python train.py --num_hidden_layers=8 --num_attention_heads=6 --num_key_value_heads=6 --rope_fraction=0.25 --qk_norm=true --bias="none" --init="normal" --beta1=0.95
Each number is 128 + 24 x the weight over its row's rms, rounded and kept within 0 to 255. Layers, rows and columns count from 0. Numbers have three digits each. The size before them is the row's rms in percent of the matrix's.

# k: layer 2 attention key, 192x128, rms 0.0716, rows 152-166, columns 0-63
# q: layer 2 attention query, 192x128, rms 0.0719, rows 153-166, columns 0-63
# v: layer 2 attention value, 192x128, rms 0.0588, rows 128-159, columns 0-63
# o: layer 2 attention output (transposed), 192x128, rms 0.107, rows 128-159, columns 0-63
k152 102:134087127151130099097103160098124161165135101146134109115139116142147152135208176122125134131170159142129158136186127132136163170144090128157147110150113100102142138095117147156142116121093156
q153 109:128088187094151101152151089120114152113105117148155125145094142121129147117098132148096114132100138107121126157071095130117124102131127076126112157164144129138136178134165122127101113155125161
k153 116:124065106130144147141154152136120175094123075107150119200144135154150128126129123155076140111138126146091118100127115109067122084132160124091144140131140104127142131113146122139131145111112139
q154 097:122141119073128110106112123141129092155090132175138119078153154130156152140132110163117133140158126080124128149069115082109121156123070101129132115157109102152143093156116146103138166133146142
k154 107:140113092090091077140098104136156088151105124108133131091171144107172125089150074151141098119143150086141149164110115160133121151133109134134173127144118126077109097149100119116142112132121114
q155 109:131129147112152122103160114148095103090177137140111134150140145123139123118140157125142128140124105116148148108143112133148123139172125108120171110147148153105100113094128158109126158155125171
k155 116:147139127151156149105160133138102174079129133114108139158149142126141122158146133139156114108166157137160128122165091117163114126166166135127167105118118131112125101105112150134111155147176165
q156 115:129113103160122144135116190088110130113136124142141129141136123131086099147105098103137102167153143157144118129115135128113136148146146131116158126142126091085140150075133055131160103107137170
k156 112:133133141117117132111150169138135133116143143146157153162107141159103134155146138105159156160154136161117110151139129099132153112120105129106119136107063106147129132124129109137138092133150128
q157 101:119125163143122100109131089140103136119116137091126165110135099106135161103159126158174096131125146087129113097114121140133106086103140135126154108135151142124174132068097102099152149096139085
k157 107:120136169153112108144099091126104160119134121104118108120107123077130138125121125154141131132108115060136119118146119141109158108103148109093139173155136143144142132094069102124142127099162061
q158 113:105124101130141160119115138106132137124170160132135152104101106142106178127078117131155106180147171090117113127139200153121140166109128139144106098179121106087120176129144157146136094122133105
k158 110:118112131109092120154153176114159130108119144127108143089111103116134138184105190159122112147123167103142102162132131152087148165083124137091111123102139113085101176092140132145132126128125150
q159 114:154141126105153179137117161129122136149093097103089158155109116106103148113125115116139134144102133163146103106145126094146140110157130131124091140124128125109151111110079159147114157104131150
k159 113:120138132086139147107102163141126120159155089125102122135103136129127105101099081157101107080111155144158105154155121110185107094162125138165119140142084173140143119113105170118135155126113111
v128 124:108101111088103144109126048108137099115125123126141110130140095133136077101103142094119142144118095137182144120129139175148157117126106150132130128097129137108080136105147093138110125165112103
o128 106:164114153139119147098164158089152146125145126123108159087169113127081128110153126064113115110110126105123107146075111111113146134109110132139178120139127125113172119127141146116163120146136159
v129 092:108109168101152109135149183146126153085132151109140148124124145125163120137138122146128108112108119156171142111134156114129151177111118166168111136115119125090139113170123135129129104141133139
o129 098:129133105102129115114118137161075153162116104132110108184169156135138136104098130160098105114135131132108064123162116138156104146109147159084116108140119122105085115131140086133145156112153087
v130 110:110126123113163124142134096117141074110140137148141131150141117115126122118109147131153149104101090080151131134118158199155125112113141116082153155111167111113150134114140097110116150173107142
o130 102:139114122137111164103130138145104157125124137146137159119126143125096135123142101146097132173110155155125118167119152132155173144182113137165122140138076100126118141146150133147152092149148130
v131 101:139132157140188124138114147127134177153149122080099106153124147121144101156159125098141163123139154129110117123102154100118092140117167111111093119174116133081132098109111160128159145106155128
o131 099:113154131147079139168129137109128084143125168158116106145107157160118146140116151144116082079153129155166141119148136153121146116108146115143168107086161126118127124156132090077120123178117140
v132 110:129141110164110085106163074102149080151107124144170150107108095127154164112132128098116170151106109122118109137089131167104152136122093138113185089126142107123158176126152145138142127150106136
o132 100:153103139087138166129161118080121141108115118117122116134119125102115083111101123136139085116143114132133124182128157152127144097155127093112130159097087135157133119140154104156151140111097088
v133 094:141136107119120101121126148098134114091071123126113122119135094095124086145122112118155144137075108133148117119153147157097129108086114141094108129138143107100091162152151093128130100184106133
o133 102:136101144117107175115113125149136161140158065148113128107114156132155102125105156065114120129157157140148127131090155121138121152134107107129156148095099116125141120131119158140092132105142101
v134 096:134105148178110105129097102094103073157107150136113104116131133147124137131120140108117106156070129127157127127118090146100143157149139125102142157101105130171156201109110096104092123157116120
o134 100:111124171120132160120156112123159128075118100139153152102125110112089146124131101129146103137121165157137145139108119102167088149142141150157102125162134095120107080132127140145153108115130156
v135 093:130156127138090088136141155146116092132150096134191104136181144119143136107155137093169095145126134145123110101155166162109106153136125105149129105137135110126090102116136123112096113153119124
o135 102:144120129141126142114087105141160129139117092161106155140131120162128139123148138145106112106155116114142139172146154117145162142113132137107156111124109103145173128098111160127160120116162141
v136 096:145126122135167148139113166124148169109100104078135149147111182119126128129150100132119139104137131137160115156124148093124114126128138084150101106121119109150157090125117187108109101082183156
o136 105:073146130143173138111108150156084152119172138121130120122147103138117148154100115114114115112129113126110148118149131143147120136147087131114140104158168137131110151112083093127142082104105111
v137 091:119119132093145165143138175143139139093114124132131109114103161145158200160120139117126148157153140116080131119157106124104115140099144146135165116119144121131166130144124170146128175087166107
o137 097:119126122177109127187168115154138118168150119147115162127159164112128098149147113163147131122108157114148153091141141163136138144141096153128102114132081144148093135152134080075154120144123198
v138 127:132122134171087136113154126135112114108120131138140154067151117128127092126100148069093121160145106099152156126114159122091162117134139114107134137098113120126091183124118089140151101139125113
o138 102:140129104081113143218125094142084127086154134134135156133147104129123160109149103114094167112112118131127110159102107123110094168138119138126150123122147138131150111111189156131147104103113164
v139 088:114145124153171148129121151104138172105135170136118114157128130177143162125133133166151139119114160146097122135118122099173128178135205126093163125118122148134144124112116091125101143142148124
o139 093:131150111127115133144105153120118121116091121085148115096112134137121117145107125106112137149138167160127162108124074141121125081131125136186148150127113115139123110174131116127130151119095154
v140 132:142123135122072079119109121118088096131113163148152113081141134095122116110130133102127146165112106102153163129118138147124164128106093135129155145061142127137094194132155114135112088139106096
o140 108:168114102100130111104179136142132171133137078101097179093115141115105150126142100124076108150134122127142111157112157125095137129173160144062103139185120148128116121128130124147152151093129138
v141 093:139134139146147110164145117114109133123158197156130120135150125142142139133154102122132092150123150145087143141111151092075137140125110127152180127160084095157112167126127125118118146109133134
o141 097:108091152121124108153117140131150161113135130121097138125118166080124130131124171145116209099134133104136128146113104134181151152185164131119108103100121153114135115135135129125140141078141110
v142 105:120130110094082096142126125117130135120141114126114119127113124112131093089115124119101154166106084144096148136094194178136118141154118147145143106088144147119103154108160110132111124177078109
o142 099:183128114123140167100129091129112124101117144116145119150164150102120152152121153140076128108111150108122142146147140109135149104078124116086116134140133129132158091103129154125120111137113156
v143 105:141099124119058112125111113148139083130126147158117144115107071113132102127111145112101126152131123124131160120117137152129129125100102116140117142095140121142077174120129114124112110175117084
o143 103:162125125097133153164156118107143138087094105139141119128098163112141147100114141126137149147098164130155169147127122110130113142134123152097151149123090118112123094088120171137157119120123173
v144 090:144161131117148135147111130098122147092122128111108128139124106156128164136154151153127123123178131196135110123115141151097093163103132121134088112142192101120089088117138107146112120105148115
o144 097:130133130129107122181133128123121106116081194122136116154128080119146133149111114138148108137115114140126117122130112145122147151109118142110166131139115126082168160157137131139102114107113147
v145 115:118134119120105117141137093126134078144108148142127150125126100105100107094109172126109118177177127111131131139135153143150136140104096135124128142114114133139070165108161104111141134167083079
o145 117:156094157090156135133149143091118134129142154131121134075100156161154134101114120114098116182078131123134178127155124115119109133129139104113122119153138155120169097095134116126088092101103150
v146 108:162148114135149086148099179088137179129127129111081113148079125159137150132148121128152117103126150127107119113129121113140131101133136108122092125192127110132134102157111180121136151128147158
o146 102:091092110144135144110116109140104115162121147158140122194131151126137138135132114186181138126138124123144138145137166118114096139118147157136142142078136125110094120155129093132095102156122141
v147 101:143128157137107121123098108126142099160196102115139130109181064118122145099117135103143114122136118137106124121154091127161124123108120141101137110108111131143126179134098132143090131129148121
o147 104:129123115130150130106151170148099156100150152159112100119094130108150114105163125119110122109130129123105139156110151115122164143113148149101162129120154145124122126156135103127130111125127130
v148 094:128171133135110117159131095129103120073150153130159150116117159145130137105166119140127129111132134095152196120143159152147124106140124131127127129074139098135140133115134126152096131096112128
o148 096:101055123148156152119114106117150142165163084106135116114134135123122113121141137107107088116136107164137147145120163096112120095119106122119142122180143132122122093087139171137162144149146104
v149 101:150100132082072136124093109113140125124109094125175120087105093141157112170143120094133115141111134127118122142138146171109110111148123118107132110063105165103114132126148108148150068141138093
o149 105:138151094112153112146154121165119129124129182091096147138100125132132104112109098149141126116127099113140117131113142066130118126136089119151159118148142125130142126168166114120122172126160151
v150 093:148126121090093130130137106166117097114169103162104098148170054146134097090157124127118122119129096137158169125089157135117128136145098141130109153127168106117111093132158123142111088172143085
o150 095:122081135115127141120102143108087166136144128124142158101091133165145127112127128157159112134138140103140096150116134132132115106142162093116135106125095110170156107099176105138121171093132193
v151 095:110143136134150134139139139162093135145126073112163136119124158123142129158144114137161101162078111128134104147139132150099114107087100148137123109170139119119144118091067187149168127095126140
o151 091:134121104126123158178130110130172111114136083141108120146083093137124111123147105108150172123173147132103122138094155096119175120126160114108129125129153125106103143150158118126127122125133088
v152 099:123129121093111107116130126120107073138120144135139092120167129100105090119120145088143114166109108113168135133130174162181119173125130151126136138127137130129087158104151110149112146137123134
o152 112:137125115124106147159156150105146139139095126096153149148120122117165103115164151125132102105081094111134080166172156097128159169136128144115099179161128132075159149131114124140100148108107103
v153 110:120145149108159145095136107130127155139117129066142110149138130148148126102169133174163159071106139114084132113136120070137098130121141100122120121131134129101145121137134143108155104089136120
o153 104:114135075166114133114100110128130135135110117147135110151159125130122094154142108166131135128152165154109150133101129161144092089110117167126071114160115141129127103145089122146111165116114074
v154 113:117137129115106117125132113115140091133119140143148130109198118090160103093109137102103118130108149091159156137103174132153140126125094119100144138044127134112133163151138142130146106153102103
o154 101:155100165122164114106128119076147182155134116133153122159117096114114155115136139148086153137142102110098091209136110108082092128122157131145143139178125133147107142125129135137107069108104174
v155 106:120108151086094126122148115120117101102121133171135131098131098110097094142094149119118100211194106120120180158103162161131121140124134138146156133131146128094090147108170130124120148147131087
o155 106:132106133097148126126145139147175148103131173110148125143130150124132121156115154103115173109113138095195086154071093137100163091136134123143126134159135090131164116127131113130121128098145140
v156 093:128140111154136138173111139152138170143124102081096105184101101100098118149118148143108103167200151101091104119145107134146137101131118139109092171209115120142135086151120179136106113156124118
o156 113:145159145164137130074128114117121100107135120144143130067128154131177150146117093079151117174098142114166153104142141118125121149130145174145112088095180140112137125108123109118165098145115086
v157 108:133126103136115084133107074107130123142135139150133120123147063101101102149109153153148122161105135089154131110104156168104115099100137129078134136135181108124141158121125102159137133155133108
o157 100:114103151112120113138156138168106112099131175139123101160104116133098136106093119063103127127137116134106108126143149100119151174154121135135151174151111159118123143147156147145157135089101161
v158 140:130127134093074110118137120124136063143116129137144140114132112093120093129133137086087154160167120101170166133127165183123147135145062115117141122082124121121086144125145077125144145165105100
o158 113:161119122112166124155178109112094116096171122124180164109099115134115158118115132122099099134076101134107101122110147120126122126139141143107126132168092097154151114111103171153143085101115157
v159 102:130134111098089159131138125110129101131033119130131138120119132088072113093107128090126152161125112132114126118137117144120140086121095133064168117127146114132126146120145137142123099139129155
o159 102:139130106121128119153176111137091120130196165146106159141147112137157104138150176098128086133138149166104145174097060143125095139106125106138103148142161142136141129152140131115122136124100088
q160 098:116137070126147155121134123116151105161142163135098119123129090138151133146108188100109141127080112142125144144105153142176093089098113123099150098087149144109075164130129118145107198177104133
k160 105:125139140129111144141157109161130144124096160181136155086136080165143148137119157093125089117122088150128100116110119126161164092113111105154134125111085145122124137116147130143123133148097108
q161 104:108135098153117146127127148134148131118109105149147142100139119119174164138147116169088128152159147157101128109087080166112144160153149123159111122123098136121126143145103156151141147132160127
k161 083:134135169128118092139097146099134131119114098094123107169154137142092129132137122149115143163177162146090110128127120095144160143113086123132126160187112152126156133121142160112125103129148123
q162 104:174134186094156151150147103138104130095136148125107138135085135109116122154113132075150104109105068101130115147149145089119144095110136118124146156141108127098130107088124109122126124129114146
k162 099:158135112135107153109175146123094091141099150106134134131108098134135121088115149113121167162136103169149127128085118130146129141130109115107141095106087153122112158118140140134097126163085106
q163 097:141117136108114132125143108141079119120131149111112145147082114117110105147118146060142105120092100107140132151144141152147184081117118126111155178109104126135141136102132087139105169160122127
k163 092:168120108149068168095169141110112140147115140089133132127117101156127150116088130125119150150120111168110118113107120081139131133136099134117158129113073155109135128128143116122091120149107144
q164 103:093127110165138131160101126129168111115165119146132100124101136148143107113114070142119144132137171166146145114110089139145090121135123130166110106131131116154099170149121115110131119151111130
k164 110:107145078124129133131091149149180154102155113174118115106170164105125103118150140115107077096123169102154125074137137114151118101100147117134135138114149088115110068148104123098165134094136098
q165 103:075130116144117108142111118131176137129119090140126099129131139107115117096126115191106123134111177125121113130105112146122116162131110146138085076123121123147116147192153105117121120111118107
k165 085:108144083102161119125086127158164143127157124184125134114133164097132112090162129120129100085140159074137189116136121134108130132093156118133136143156133107094129129170094095090158121091103141
q166 148:086140121128135114169100118101176112118147126156128071110115160151121108155127111111147099142121175123112140081104128114139100119073130159126089114123129101136116134152129122099140125099166114
k166 141:066152089110124128164095147124193154114155104163147131115158146149138121113160126121145111131134153106116165078110132128101099113087139140122111119126143083141127084125123132102153125104152093